Each number is 128 + 24 x the weight over its row's rms, rounded and kept within 0 to 255. Layers, rows and columns count from 0. Numbers have three digits each. The size before them is the row's rms in percent of the matrix's.

# q: layer 6 attention query, 128x128, rms 0.0696, rows 96-127, columns 96-127
# k: layer 6 attention key, 128x128, rms 0.0748, rows 96-127, columns 96-127
# v: layer 6 attention value, 128x128, rms 0.0694, rows 96-127, columns 96-127
# o: layer 6 attention output (transposed), 128x128, rms 0.124, rows 96-127, columns 96-127
# gate: layer 6 MLP gate, 320x128, rms 0.14, rows 0-77, columns 96-127
# up: layer 6 MLP up, 320x128, rms 0.145, rows 0-76, columns 96-127
# down: layer 6 MLP down (transposed), 320x128, rms 0.14, rows 0-76, columns 96-127
q96 061:146165149126127128108073098138126156113120152152061102116099103163079123121106143109169123131147
k96 047:109109115158148084130101095122139131112108138139163136169101140116138101167152139136129127115106
q97 068:093148143107131170138151122140152119095118140144131106169142126135154128156173162134123094088099
k97 066:124113122137141131108119101147140140080135149125161152116101154161120168150076131127107156160164
q98 066:147116085119099147147073140163146140114136144150162167101111134145099127158131156137119119128138
k98 068:110092105098138101125138092174126116112154121163140123147142164091074153104136149143126141124150
q99 079:101197145123138174140154144124093160098104074162113173156146163141188101150147140123109134113134
k99 077:103130137148140131111165104117143127093129067106118132175115093129156135067138098148130141166108
q100 079:176085099114065124086168100130146115130129137142148142110070112120090097128121134119105093157150
k100 084:144104106138127140165137064157124128152111150131121135139124113081093113135161107123146127142124
q101 080:066154111144116174130131121158098158119111113182108151121142169149142136133142170124146136105099
k101 071:130135130128159133114081172112174143089138122099153098119141138160118142114125134093102145130170
q102 085:091171110116106136132141100111145109126118145119164103147103166133103121149141046156114084147141
k102 084:111146140182137119106110154091137137111106136152138157116122155130095152132108185128118148139138
q103 076:147088149178095103147121156120103170123110109086095154153131105131152115125139147086130146087064
k103 072:119132096120157098130136136107114164110146132128154160104120143100126159153109112112188175152111
q104 071:151160183092153137145143148108119111121144120131113128099155185150153112124112116154125125093112
k104 089:134151167135113141128188083131103153106125114181147155115096162112122138138141125138110136135145
q105 096:176121145120126087107097146108134101101131158097153115191145101087136136138115134148133129131127
k105 084:148094099157114153157120092134095117122129143125113119125139088119095125144165089116122149118128
q106 103:140103140126101119130111143103145141137130155107120161133136128111095110168117162140144145129112
k106 103:118102092154114129139152133101102125133118118127089160137092122109109111123152112177135098131118
q107 095:197103115121099114178163107151138100161132129147110145138127100107091131138143152137144094154188
k107 082:122132150134152121136124146120125109111090141154131107053090146118120115118165157124140195098125
q108 102:136112118131155124115164128103139110155134134130111149133098106143121112118150141125134105191116
k108 090:107110106119127117137115136126118123058133133138111096168134090083171133094095161123094100129140
q109 086:085151097134166147153128139126097103130148111125180131088122153126142090141127111147113074098144
k109 094:114135129140148141173098158124145100168109117098160137095146162157086115118144120089177136175151
q110 123:094175132137101165116163138164098149134136148132085161113134121107119120121099091135163102123151
k110 106:095137151123134126109114171143092123150082132149157106108135137141157116115069128150094132118143
q111 092:106127095174128153094149144100088111154134087145056139108120162163135091121110137109104141107104
k111 109:109111139100130148106149158083124140110095117136119133094117074148101104112138133108132132171103
q112 117:130160168159135131163081128135113160141113153153121151110137103124088132154145136121140187102106
k112 118:120209140094105147095140134118106143201171148139147109123116156127132146105155109133132159142125
q113 128:103073114143149119084091173140121142103083133153098112146122137120114141062084153082160129108138
k113 122:121117133135115125114124120130067139110126210151118112114143122088118078140161132143142144141076
q114 129:109134110109105127118160108137122170147148185116103119111185144134162164072101184158140110101147
k114 129:109149114074130137138094145167109145154102101154086093118140135152104119082100208115143146116117
q115 124:104150087119139128126101140110138103143090143152143104128125124102110156164170153131156125116088
k115 131:126146053135150125133120152137091130116083132139133153170137126138160122143171179156151111080104
q116 131:096159084144111144163075140108134156107126143113123117083093086140107138106118052095090103142125
k116 134:118159150120124141103083113106061132115117158098116135099129154098119091084127083113140112126159
q117 120:130159072154119114111174115119123070136141127099133118131141115100130127139088146104116096079123
k117 119:133146131140141131126136144165139105145186109136153148129118114134128126096122153132134121133110
q118 129:153091116147112118114103130163119160122096083122124092181134130126166129186133118152141130100117
k118 126:143132135143128117136112154130097140128134086159123114154161126097134115202127151126083147124122
q119 118:161136136196143126113135171134138092149153147112130123146114124127190139101113143148143131189119
k119 121:118114120096131126099119090124104144140089146134090153119105142126151114125141149112073143185147
q120 128:092175132122093145133124140106144138112155134165123114096179146130185130147131151142128102109111
k120 131:148188141141136158160102122155193100124148121128083110082141136107174129152100110143123112152124
q121 127:147163099115125101179152158126098124121135126105128143146180132126136108126111152121099109127096
k121 128:141087146138145116158083130112161119071137127133095125124135166122149125136120139107113149127131
q122 125:101087101130118133149163147085107125130119139125137139136179173120117154121131153113074153180142
k122 125:097099138147132173132159145124120123129122101058146123143143159169134093123094168133125143154141
q123 129:141157130161120110110134127163081121142136139149150134115155149130097119116134121169184125111105
k123 130:112132127158119098108123118160096084145174119161131157116139078161136130135113114115133154146130
q124 125:130080084106119149170100130123092150112124172121116111095104114098115132100122114141085112142142
k124 128:137103085133097136161134111132116101198158164120131110123118130138108112131131143152098149130128
q125 130:148127083136082138140134082129122145158117110119129114129128106124108144139103108106146116116071
k125 134:143131123121135123099085108102154125159125147110142144121089161108090139145123131135174110122112
q126 135:093132148113149110175117121113103157078111111151156127121123104193184094105119149149139111143148
k126 133:123165144102167108124099098107150132165156109146107150127097075153115112154164112101117129131105
q127 129:123165155150133088115161162108144104110150089089143120074141085134125115121121122116149168140136
k127 133:105149153117145137124142157125122096167099063094130088151162111146149141125128098106115135101124
v96 085:126109118134169121150108147125152118131112101099203082102154156179117115127132107114114111126134
o96 089:129092169149133114137079102150131145140122114144150159125122125155152145148139149146133086127153
v97 088:143146104145156128106127154110108142104150148149129143174107112134178097155127132144134138131162
o97 091:095129085104149098119118146121159156117153156149104105113123113130114086122141133167134102081164
v98 089:132131092096163131126156119138184127135094126123160089107117127153116132140113161150162131133093
o98 091:130144107132104109100096128161190149145101144110120145135106134116114101137125112128146109092136
v99 080:110091099144137102140140067115108119080118154155104160119140080158154126154164158120168143140125
o99 090:139155156149099091124173155100138154131137135119153089130145147136113096131151121148088145139181
v100 092:121158098159115108141089131108126156123082125141117143097165113124102165146099131093143130137122
o100 094:133139119151125109147112146117128159159133156102144121122166123140111150137103120125095134064123
v101 099:115158154114117122125095136161101093159152108185138144115124177081134113129124158146136145120164
o101 097:149151141148136146143143146106126118119154122134149116136145128073165144106098112130148139082153
v102 087:095119160120160117124136105168181096138116158099173138149120114166133123138140168090099066142128
o102 094:167124119110147112122109129183154139104145143141173098147103121117152125136113093121138115162117
v103 080:084080123127166086158113133114114144153139140072141130128127103150145149101138137158152106133121
o103 087:145086146110127116136134137110119092128093132150138096127163085127141123172169129117150123112129
v104 089:097086153111161154125090134131096144126140112094141100152121122169087111130123126137093113164108
o104 095:102099115112141110142125118106115162142132150134122100151137142123129132133150099121136098122091
v105 092:180123115142083130104127159158164122145137123067113157111171150092123122122136153111140130110153
o105 097:153127105128088104136106084092141134137166081107151144112143165084136144144134085147121109134115
v106 112:111157114196117179124115127100099097091155155129113120146135139099128111133148154115102112142145
o106 105:121139111121143126154110120152096126122138132165114124127146131089123099106105067133152100152123
v107 086:105097119118083153119140148141124103123125105133100128099115148139130158122137133127131108116179
o107 094:117145144153123138141084146118134163126125092203136129116157124158180119127107165110137139145135
v108 091:107140151123159125139175100113098118147095096143129121149157104173111172139119142141151142133141
o108 096:124156152112124190110129157099150098093152122148151144159172137109184130095135109123109156118128
v109 094:105108131126127131190080149100125116103149144125151106102114171115123109107130130146110109098092
o109 093:121128146126120128135119104163077120114147099129143140151145084057120133125119129120155190148126
v110 083:120109148113103109127079095141120129104160151106119119138149139145136104185142134143091107115146
o110 088:097162167108147149123139117093105127131132110130124126126143135128162118157104091149129112128128
v111 098:144144115132108132107146143070157111148125126117143123122085184150138085178113120157135124108166
o111 098:124140131156125099128156191126059112160165144135080126147120177107147144143133102130114112127142
v112 089:119153136153144115149133146138114130100123126131116087157112169104083113130132146146134111139120
o112 093:112112120158111119143120109145108121107134179116151118147106098141162143123121108118143147174133
v113 096:131102114133120143110115074156143128080175149188146139134099115145181135135117147131132102152128
o113 094:111116130113139143158097150102142142107153138141080170102110146123128104117083133172152169151120
v114 088:123113133090125091152147141094118136144118129127104127136152154080088132080097105126110122140136
o114 097:135115136144070144116117102144108124113122122170120114133134090119148128126111101132117146144095
v115 085:186087120075166149110111099132128077125076157146137114121129145114135185133159125117132125121187
o115 091:147149170132134114135122116122160104115171136121101130139113139133129136151138102106107086104134
v116 098:177114165134094138151142111176118118119091124086105077136125123136137102121107114149125187118101
o116 100:151113126191162111117110108098106117154102094143055111113095126106120106114096116153112147123149
v117 088:102179068132146108120143130132092113085141150099117137126112093123114154078159177154092113109088
o117 092:131143158075096128136163133128110127110108088145132145079111171113117144142167150175135121144117
v118 085:083135171106104145151117175182167119111120141174136174109075151072127110086104139132144080134135
o118 089:104116120112128118173102124133145149160129113090171156140150125083152150126135114099124110113131
v119 093:147122150132083131088141174150137095111104132165132156135098113151116133124119105134118126146078
o119 090:103160084123124134126083138109127108128128127152123154121110143113123110108117154148144107167082
v120 087:148132140117123074129144109104098139091132102103093105095133146117101113122123167127127136177143
o120 088:129147114115124112109157122107104120146131112123133145159169120138118086114103153098141137120153
v121 094:111145129132151154164155136099087138099126117164129142121177191152101186099125156094165110135125
o121 096:155176122071097131146121140119119153126146120108112146167152092123129127151090140121110140148147
v122 097:149096126111174183131144156147173096111112132109136144102153102124123195084131089159115175145138
o122 098:132135116106147151104116165150111090116129164136084138129136136137173129165150144126147130140156
v123 096:143101125123118142183153150105084128158132148130151090090139112124112127173132138093116121135091
o123 093:152126131171172111182116116089156086071153149123155123132148123122132128119104138141128115065072
v124 087:135139140132102176149129125076139148127128097134118142146089120108107106131116175115133147100126
o124 096:132110145159129135156148143085132121138100137137084158105136142092158121112094075118098125138145
v125 096:105083178128141150074127116139153155175170101133092164092081107142142095127156132125115153116120
o125 100:111167107147162101144163102170105137125156143116074111120148131141078114103139118119130129150112
v126 090:130132128103127133094133157153191137153081097117127135135129164109166115116162096124138142139159
o126 094:173143096159122147115124115135132115142146117109121112107118076121114154114162122130117116136110
v127 095:072128126107089135130127135100135139092116100095140165123094116113141094157162143118160104084154
o127 096:143138093119093158176160103140108135153144131128108123138160118104115130095102123140095083124113
gate0 098:154124136154096133146172103118155102109114171156158133134110152133144119126133139148119101187170
up0 093:119102115137167126114114146102116096146114161156124153161145117125096126122141148151095086116089
down0 094:102103165095128129139121124118128136147103138116047106123164122157117087146116117114128105152185
gate1 098:103120121127133112140160152113174096136149117112138123111139151182165106092128139116121130136122
up1 101:140115101091193173108135103101153132130123154118147106109095152131154140114101147104134146177178
down1 091:131126147127106077109095171175080124097139113144140108108129127147094099138109150094078130081105
gate2 095:098120145117139126123156127062132116133164157165135109112134154119113117141130117123098077116143
up2 101:140134074123110117084114135129134149114144108093157126120143181144140108116177157104122146175188
down2 098:128126134134143106100127147114131095175155147132112094112096132129135100117126132082109112148139
gate3 102:161141128139133135140136119125127084113128128104137097149152141129108139115111153089112135124122
up3 100:129125144127134109164099151169173145122142073152135131143133136133168082135150123129092148134129
down3 105:137110163123128102133127103119121119081115144069135124120126102127104145126138095111121104136134
gate4 097:167138131150135125149145119143115125171100105142115103120118116149136101114097119124126106182096
up4 096:121097123118128145161120093134102131101133169134127105136172157110127128154105116156104174186172
down4 092:118091072138091127119160125114158100128123094129166153087116121091139111143173159112128104138171
gate5 097:121088154138172130135122144093145100136079054135100101095142112155172138113119167125132108139148
up5 107:152187139117121165145157143123115122117128124149159145160126141152135112140161121127099147110091
down5 095:157147128142170153142117130122144117098177139120166186146143139128131147116117145094088113121118
gate6 090:147153120104146149109100151154125084130101053120115093110116132154118143132141119125071143137111
up6 098:133184178150110117115124095092161111162099097069123114130188111161137127120118150131134097130113
down6 096:138151158165145153141129106133110141118127144086129152114098203144168110084123147112137107119092
gate7 100:097151152103088131088104094127117105181142143092125126119083142160093143126103135121141075137125
up7 098:097166102116112141122109122139161133134128161090092100165126172128125138129090136115167146138135
down7 102:109129107130178100126129146136136154181118159117132152139146080143127134099076122122099156126176
gate8 100:106135136089129120140093119074168121122137117162121124129076093141156134141151102128119160120068
up8 101:116144098163180162146107168117123103077135132141112112114156137140143153108141095137117111129140
down8 101:117151135171098133124157140154087153128121067145130108110107112081100099125115134124085123117132
gate9 101:144132157100138131121135119101165111119150110104104148096105137124149122088096126093142106145141
up9 101:134136114122090158134120167125176122140108087118147135108129145128126105082105108112140125119172
down9 103:080098139118117135138144177145115137101134126135119110110070085163142145154171146118139133158110
gate10 109:130147132108167101148112178163109160147155161141121114134135146139120142139110137062145128144138
up10 105:147132129101101138095132134120172105115127108096121112141117201146114137127090126136093115150150
down10 103:130118131118116116148125161129100146128103118152109108144105086130129126096120149112111135122078
gate11 101:143144094121200096141140087113116123126155136108142128109127138128114096135134100135113168133133
up11 107:107130117132094126147102121111135178142099108125114108168119147132154121153144108111193066138113
down11 106:130155102112063144125135116115086088094116115093105139158106168127107118150114115117122163139128
gate12 097:127084130122097142120134104114134105140117126127142119118120161126114129106125123113102099074146
up12 109:119128177146155153122096120101106166099146124114136089140138144139149118118080160094113132147129
down12 106:074140168131143158134093142123130108134129111160122119134139172161140127058129082171138181136103
gate13 100:125159115122121103174144159136132122120149070129096103166163147115144106112108151103196087121161
up13 097:086126132162139120138133145129132129134144099123166129159115132110145180078136132123137133102141
down13 103:125127123165153126134117127072112119098100121088131133132108163139105099083112110147108136139129
gate14 103:119120103106141124138077169141135094110132093103153151141082134135169102087112140124146106089158
up14 104:134110097114154107138133097145105152088081138152115102095198105119097128130120123093178133176131
down14 096:119179123113092132121080091128154134113105075115124124144116111101154083109105108101140124110116
gate15 109:109170090151168091148100147099140155122169110095134121117068123144135138090140164117127138095082
up15 119:120138147152137071140098093101153107129122110127131143099074133133155149139128103152126092124139
down15 107:096093073143148120141130166134154179130097106125155154118169140157085126168116129109107158111105
gate16 101:126126117134157160084081098093157102117158143138150100109145140148102162131091139135114107105139
up16 104:113142149147106119093155088130125118139160162152146138119113147171119147133138154158098113129145
down16 103:133137116111147168082091114125154093128119159122120123100147119088112127117124130099087142133079
gate17 092:175127135127116117133140121106156130132138111125103087111118127144110119169149152125144156080100
up17 094:134146131086140091133159088146173125091108138139118124097165113110068125133108161103110117176102
down17 094:143095134141156147135098091101128177137090110112123141159109168084136117136083107148155153138101
gate18 097:131159166130133106100106107150117114091094150151161130128064125118127153142086118126158143125143
up18 097:108128105157141139124147106137138126167112160067134124135116108140144149135134131166100085113110
down18 099:175146120170156146107108107137126152141124124116146123118144155165147112104120122091076111123143
gate19 089:149157111168149115141102132132135113196141143129116150111126143144091148097147114056114085101112
up19 092:113101133121135152168148144101127131088112143104108093131140109096147145147126101160109158168120
down19 099:109124123143138071104147125121141098156101100108115129095175158151132092152155087178107111134130
gate20 107:105169092110131110102152129112142111139114086101116115112126104104116091137118144143145160086117
up20 106:108132134110140165103143134100153126135105105102146148134053121150122167109152136115159167151121
down20 108:112122112136112149115123105156147101137162121107170103133146143163152124124157100190106137065085
gate21 093:117118154112128164123112151138186126169157099078152086110135114107086099116152098086144129108118
up21 094:080143132120161142091120116127127128157147139129150170116075131154095149150104160134153155125123
down21 096:119119146150119118099140127100145147145173118136093091105086145140117105169123111135135128115159
gate22 099:144148085115140138125120114130165113140144095144116112133135138116138140093155149126136092143180
up22 100:183140143103140117106147123159162118149169140139160132132130107148110127136118085112101143127135
down22 103:098141115125095153116125135117121143110107077089095108118124083112090137121118099121135139153091
gate23 109:142134058148088100115140132107140120128166155131103106169133099127151136132162149137138092137157
up23 106:157140164101098156133101139082124101139159136096147133134115131126097137141161117096145108102090
down23 110:113087113122154091137152121158131150185145107165139126119082084105111122095140141112139149135106
gate24 106:121162117119152149108150098103146153109079115091141097134096109116096109074115128106145136099099
up24 110:141123102111166085155143122115160077075134145093105135110133154111096116100123114113160123118140
down24 110:127094109116114133123103146171152113129129159066105129131130098111121090136115154150117119116131
gate25 098:127149135116085117105106110087123145120132175182103128112147118127165151135132143128100161182111
up25 100:102137140097142169098116125133147132143138137140117159155115135143158129084120083098188140087169
down25 095:129141094132118110120106132162136140150158144116119086104134177093122136179119103151138117156110
gate26 100:132141161121092117112153098146108106107143101156150149152113172132125120119093144139129153113131
up26 106:084080136126164165132136102079152110152139154139137165142118125108152151121150092125140145111110
down26 104:120129106118107120132128112160123111124179086147123081137111120150151125124105140131107093132112
gate27 096:122113137163122168130119123122199109154177108127153116164178112134134142108132091168137165133119
up27 093:134123148151109121123123097150097153096138156157137131137168118114139099138107144142136103125103
down27 096:084167088105179151138134121112120088121103117134098105104134128138099141097106133137118171127119
gate28 096:147181091148122087084123082145137139120120130139144150100169117168159101113115103075137184096116
up28 094:085100159135133134129142129101136126118062146121084125190117111093106129155167144133119088143125
down28 099:123150159120156076117125136155142137126151085133109137146133125150129117114167156106121155117122
gate29 098:136086158137118103140106148115102119109110136114118114111144125098165104168162130093161126135148
up29 098:122105143098152112116088112130155145127109143080139164120151080144147089141153107130087168144115
down29 094:076133162129140113104155124114128107096117103122097129149090133153146142123099113153106084126079
gate30 099:110157110166096104115150146125100090155133129109103091142122117124154142153127104116109128156068
up30 102:104086124115133140136129139122126064139115072113105137193092097145149118146187110100134153091151
down30 099:137098170117138133057120100111146111136120144118138168144155182111084101159105095125109139123115
gate31 102:187113139133140117106116113112128121075117095120147111128150111123144110129097170127100104100122
up31 094:078105110108155099091134111117117145131106094129143147157068080131085130128142144149102136169141
down31 092:083119116126081140149154175110147148164092096104086106089121148061123097110117151147105156131132
gate32 106:097145110125123121148143087128133129161151116158126080138126155138156125115157134191159146127135
up32 104:098130161092106114139149105121111109171126133123089169123102126123123140147158152144149165140132
down32 110:134089120147121120110124101111134094154155091114144135093133132139129165120065165132095157117102
gate33 097:151130139065131109126149177100143128120088138086115115115142136113173063126110143205107117092102
up33 100:131088157158147131153145139159154118134101135107136115136132131110114133123103120091131105146119
down33 101:160141127154131180146164088104156110140135151130111105116105092125105130103153151137100168119081
gate34 095:138131125136147113082160115104089072156097112185081135122149146164171124123125109103104152117139
up34 096:105088145136093156154126116100123115136102148105157138133141181166123119104140097142122108134134
down34 099:103129152133197106115100137107090110158127170129110140102135146119130146179117112117092116077109
gate35 099:108136116119107114117099115150141099130102102109128141120120111193120072162153110125089124117135
up35 093:112116142141138100112114109098084107158152144109142100194089145158116154159147121169109117156146
down35 098:122123153100099105122105162110072148110126116100110120137149126149119112163113157182175106127130
gate36 100:124106087160145122155143143104137113087146145089144132113133166116137142118105116135161131151145
up36 096:149166108150136098138077098138118124145098125118128123078146130136149148143152134088152141150162
down36 100:130141120113117120160114187164111132117134095071100142147138106120159111150136125135132108147108
gate37 100:151132123114126095106122142151156117115116135121110158133158123132113143075119154171128137124154
up37 102:152139115158138118118130155123126134127119166171115169113162104124159096121121104117133112145123
down37 103:163140154102153091120141090112160142141125134157165092126152162120181127143148100096137137112130
gate38 095:112134134138168088123121123125167108151124111130155076137148126157125167100097127104173105146142
up38 092:119101144152129077120087091150110121158114120180153104148101125136117133110090210121121070140138
down38 094:132097099147116155130114101134105095156141122116115127136117113154153118158144150155156117133135
gate39 103:095156070113120137123103117172134152092159130155081111179113146120152119130111114121111125130106
up39 102:112152165131131147132149120111173138148166102144106150089180081126132136130127094158132149122099
down39 105:133162069135125091128081148145109133129120121139114126159114141150096153141101133168130123131159
gate40 105:093122148137174169133091134144147128103160100101119150136166163114111160102170152143167141122094
up40 104:159159095127091124107176151126143150142077132126169147147064092113130124142112118088104127088154
down40 107:103072090099118093117140106199123108147114105136167118093114135083112160123136115141130142128120
gate41 095:128106071098117153142141136146140133133077105127134146160089119097142150116113120088098130110088
up41 094:111133146135099164098134105103149143093131107098115127097091129150145153128148183130137166083148
down41 098:130084119155111086127072184143115105146140112136115134154130127165134145129133152155120144164154
gate42 096:121168126108152121135112103151076125110104099130159105112113159141160118133134136136148099108134
up42 096:142097123101103146084114097122081122122173096168108082140155127107130163141151127171115132128081
down42 095:134140087116137082117130113152107150147164125154108133130106154114145081147145103184117126096103
gate43 102:136145103122158134149137090104132112103131158147150114099158084121182133061168128161125150171169
up43 108:117120122142094138113156111117132112138098137171167134128120128110137090134082105122106163120121
down43 108:137121104119127113108128099106131147144134141098101109152133162083127099119154151170158162132151
gate44 105:136104129084107124113148156080150123098140131147121123132139100097169116121118114041069109152169
up44 099:123146149125148125148150162132151176151147120117100155152131125134143171115164125092111119146108
down44 099:109169128093114144115126128136125104086123115174149145112132127125091167082077096138161125102143
gate45 095:115124106074112144153141112120194114171078122122138109112110175138158118112140108117176119164124
up45 095:103136110118142152151153146087127144125124165141123137153176115168129153106170162148097125095170
down45 098:137142099170141130117082115149137121112124164157099139165134143105073094104112116126130167128129
gate46 098:108142134096125086153094116113205101133100156152100145082153151118167120065153115181140116127103
up46 103:148095174140117131107130145113117160118118142140177145104135150138151147101135161111140119131153
down46 101:136121105152124135146134122098128167147122146128111145156115178118159153104142113148151130148128
gate47 106:138119083129137122117045098132149108118079081105086099114133108109159180136126144134155181128131
up47 110:145153122120110109127170109164140145137139136140115141139139145161116146147107144149178126083122
down47 100:157109120121103122102143143108157149131133140137109104133124143104120117090147151131129123178091
gate48 099:118104128131189147130182136120150111098122162123127101078097098143169136139102101103121118114120
up48 089:136126160138079126103115162083172126128169080127158127151129119117127156126136155106137134150126
down48 095:115123136115152127126099123118131122089150126151089144121136136145101136152104133138162104119086
gate49 106:158167114146155102161129164147108130113097138164167125129108133087130121099123070114140104102093
up49 103:179155137122136084140099168157128110163112106145121155149111120108127141131164147112106104116117
down49 100:148135156165127153132135143170133139118136168095120137137150123149164139093138103165115130165080
gate50 100:156088143154148089080137128079135105130110122119107175153136131105144133117135111133162118147130
up50 100:154142142134155121137110128126148124130107092086110099157146133124116121104122152121137130101148
down50 090:137086153104142103093104154107150133187101176128136118122091105131145134135101170102148131127154
gate51 094:162134129120122156179161144114114144139149112071157128158171112137131165131104155149165121151142
up51 093:130116150117181111175174122105130136094179150162145128151129156159132153192142136111123152159149
down51 082:140139070161133149128110151107122096153112130124119167133158146116156104127099114188134149126150
gate52 093:111155148090119127064134111071116170068151106140196111137110139123140125132099175136114121151138
up52 098:097124126113150113110122151130156136123143154117098139101104142111171154155094157147115128084112
down52 097:132161121101133133130138078164140108140099152092113126144153094083147117114197103109194168134105
gate53 093:122142116085139161105087129140135096109145129146108160138161148161110135129124173125114144128093
up53 102:123133171100147144130152108138131121156102101132166107123106125103117156113146108137108091149113
down53 100:137112074130105133122114121141147143129124114117093092173123124167129124152129145141136165172105
gate54 109:142097117128134122133137162157155120111121108118106090122144155132141098108150105128146120146116
up54 103:142108111149118158161106126129131111110110145119148178140113152126140128109148085160171153159174
down54 093:082172112129126145151128111148117128090102146158105138188111148147100195169120092139117140121135
gate55 104:142134116129145090115120160131136107088127104069162179145102141143156115118110164105110092113115
up55 103:137147140105128133109181108151135143154126146182097074121088130099096098147133137167092133145135
down55 110:159109120140118166124138120077108161159118136168150071121114097095133156145113134152151169121134
gate56 094:153130104116118117182108104099131102151123131153112136100089158143123128144116173108143131128118
up56 089:092172135119144081126133131125134129105134120114122141143055127126086047124107152182120119121130
down56 090:096143153130146147141111132160138083105128157138123131124138157139090151121103148097113145141105
gate57 104:178122132118098100142159150106140113114158153159097133124163120122117131139134107145149113144133
up57 103:125122149149165055134137135120096131107120159137084123137154119087128143092136141167149183110144
down57 101:121115138118094161195143144159099153144155140161166114146096099124122135153173146088154129168147
gate58 095:143117154103110170126127172095126138108152111117080064148122138059108140101146157137093109127142
up58 096:097135156132124101141133144147123143085137142101088128105118145101123128108123172158128146104105
down58 090:137163147128127089150089109161103070146121148097110119157144095126109122142155112131111096094157
gate59 103:123155118109142126131109086150123091150149093152104112065147154107140142119151051085133131150093
up59 104:082123138173090158125143126129137132134113142116172140088103132144104135138160117145161133091096
down59 101:103121138110077153134169133121134075134097147095084138112152092129098125102143111108149159126143
gate60 097:104180113089126177123118098121185157144091112119172139118114142134148154125128179111109125117153
up60 093:115129154170150099115143109131111157095146095101122130109114174185088140091135126143124127093124
down60 101:110119158076113124127154139140131118146162159096102165149164160102145086150165144142083104136110
gate61 100:140177103141149119133123103132121066108112134141097169164150103127165135109153091127095092120128
up61 107:079154128140147129135144135146147097162077104143100135138138119114104120132099125166109077123129
down61 103:140123134118110124140087142113161102124134151119133136117144126129127150161148125145081139137130
gate62 098:156124114156111102146106095110121107129097111114124139125154103124146162122149151113127179097111
up62 096:125098127138129159096097100134138131152117090119145132133115121146112115107201122117117148074119
down62 098:119116109125159142109130148127096108128132135078098133133096121125124135176136143104173146139135
gate63 096:162118114110152146089107154124158114110119100098112090155140143098153171132092147091099127063123
up63 103:112096135099122137121176124134135100128079154139117165147137156150149161133120109128147072171100
down63 097:147150094154130121097116145128159147120161122127188154121119104123134114117117101129083170118139
gate64 100:118149097128149086119137115101119099130095123094140147108112088124192126116105139134143144111149
up64 106:117170119160137078127106081110095124096055088140151138171140108094131100108145167114144161133144
down64 107:152129175115080077159078123066142127143125163115140136157131175147100140143115125126137119125097
gate65 104:131133109092087135156139132148135089139138141147194146128129140123106134111128112094091114143165
up65 109:164128143172176143098094101099115142084122155144158156146122109152112118145131137158140151105144
down65 105:137160100076144126150121099137113159123125120126108088096152122159097104133116120113115133134151
gate66 105:111113137122080160187160142108142102147092078117139130111124111123124150116159141109149166122116
up66 100:120123155140159148143117100126119148150078172134110071181129142124127124142108148130110159063101
down66 091:128105123111130136110152114096128131150129107164146145138123164145092130124126126112155125150105
gate67 102:125141156118115108125122143113153107145145161112142157134148136122095145100069117133156152077140
up67 105:139156133121134155126188088108140146107147101161130099125118108116108138139140111074129122140136
down67 104:136122146128092161168119128143124111083059097126123133128137117122124096146155151092115116139107
gate68 102:098140113156110189145106149129111082165103117122135115129090159114142141096133134150110177141103
up68 105:138121121107117152061073177122157123128101096135121141091100148130141129149156118109121122140134
down68 098:119130132145132148142127144142146112128148172109141118107144111117133170126129132166179133124148
gate69 097:159110116149108121133168117147109182108152099115109129127119125126153118113113181125105138124156
up69 095:121124156091124132142111151128131115119104165157120131112084151108119099116083115110151154161100
down69 100:154155122161176148106105162120108107100143182110086116142150113088173111129150102100107127098176
gate70 088:205093130111084143113143137098109103149147131080166145151096150123092149141139152109096133125110
up70 092:125118154148127138113205134112151146129136094130168167148117124157116139116112128150155133118164
down70 088:128170126151131104133138089131146101129112123130168071150093101143174106117147115111135127199094
gate71 100:112128103140156135122160136106137122101112143134116102153132114129125181123128156140115117157123
up71 106:117135142118175100166127134130093121130146121099133135122071116067107119134094117127082114111112
down71 101:093117106130120114102164138116154153164142123133121124146123125170133120143127170136137104126197
gate72 101:113118159113157109129169123120083136099116065099135133126098138164157093134133102104131133138120
up72 099:143104145112142131084145135087096150134108086127140116120122142105128130123139083147099128106129
down72 097:132125123138081121121120176147157143143134146166112145089117106090134112127169132121123131104126
gate73 103:165170154109089107161180115125143104131101106150141109149126173143099154111115131111151169170103
up73 105:105093090141106113144144116115105123111146137131104135076115047153100115134111146126112138136090
down73 106:096146160127146114178112109105125094151117140137142156198112095108139138103136124128172126104117
gate74 102:134106103070104123188148102101135116167110145143165142141085138146171148124119143153133146138149
up74 104:146172155159140139100125109124141147099111117142173128109130109132114129143185135107094142164121
down74 105:146149164133094144089119114073126128109140112123125128113143143156136114106095148104075121141138
gate75 093:130116115131122113128121102120102122109144107158159131085132075112122076118101116113118136123138
up75 090:144136084145105106127111154143102134098155125153122107095101125112120088096160103153141135137119
down75 095:134068115121104143127130113112106100136161121103164119123167158174094122098138186117132136125103
gate76 098:174131123132115117104126099118114132156097137101160151073119165170157083126110095132153142095067
up76 089:116133150116108150105092123174108122127117171167121108097115118114184129107102104078149131118112
down76 097:110135132127101144120142151114089164092144155091090128134150136122090145153160147148152133109174
gate77 096:132137114156164144148104140130134093180116089160148105139122148103162114129169117136113124134129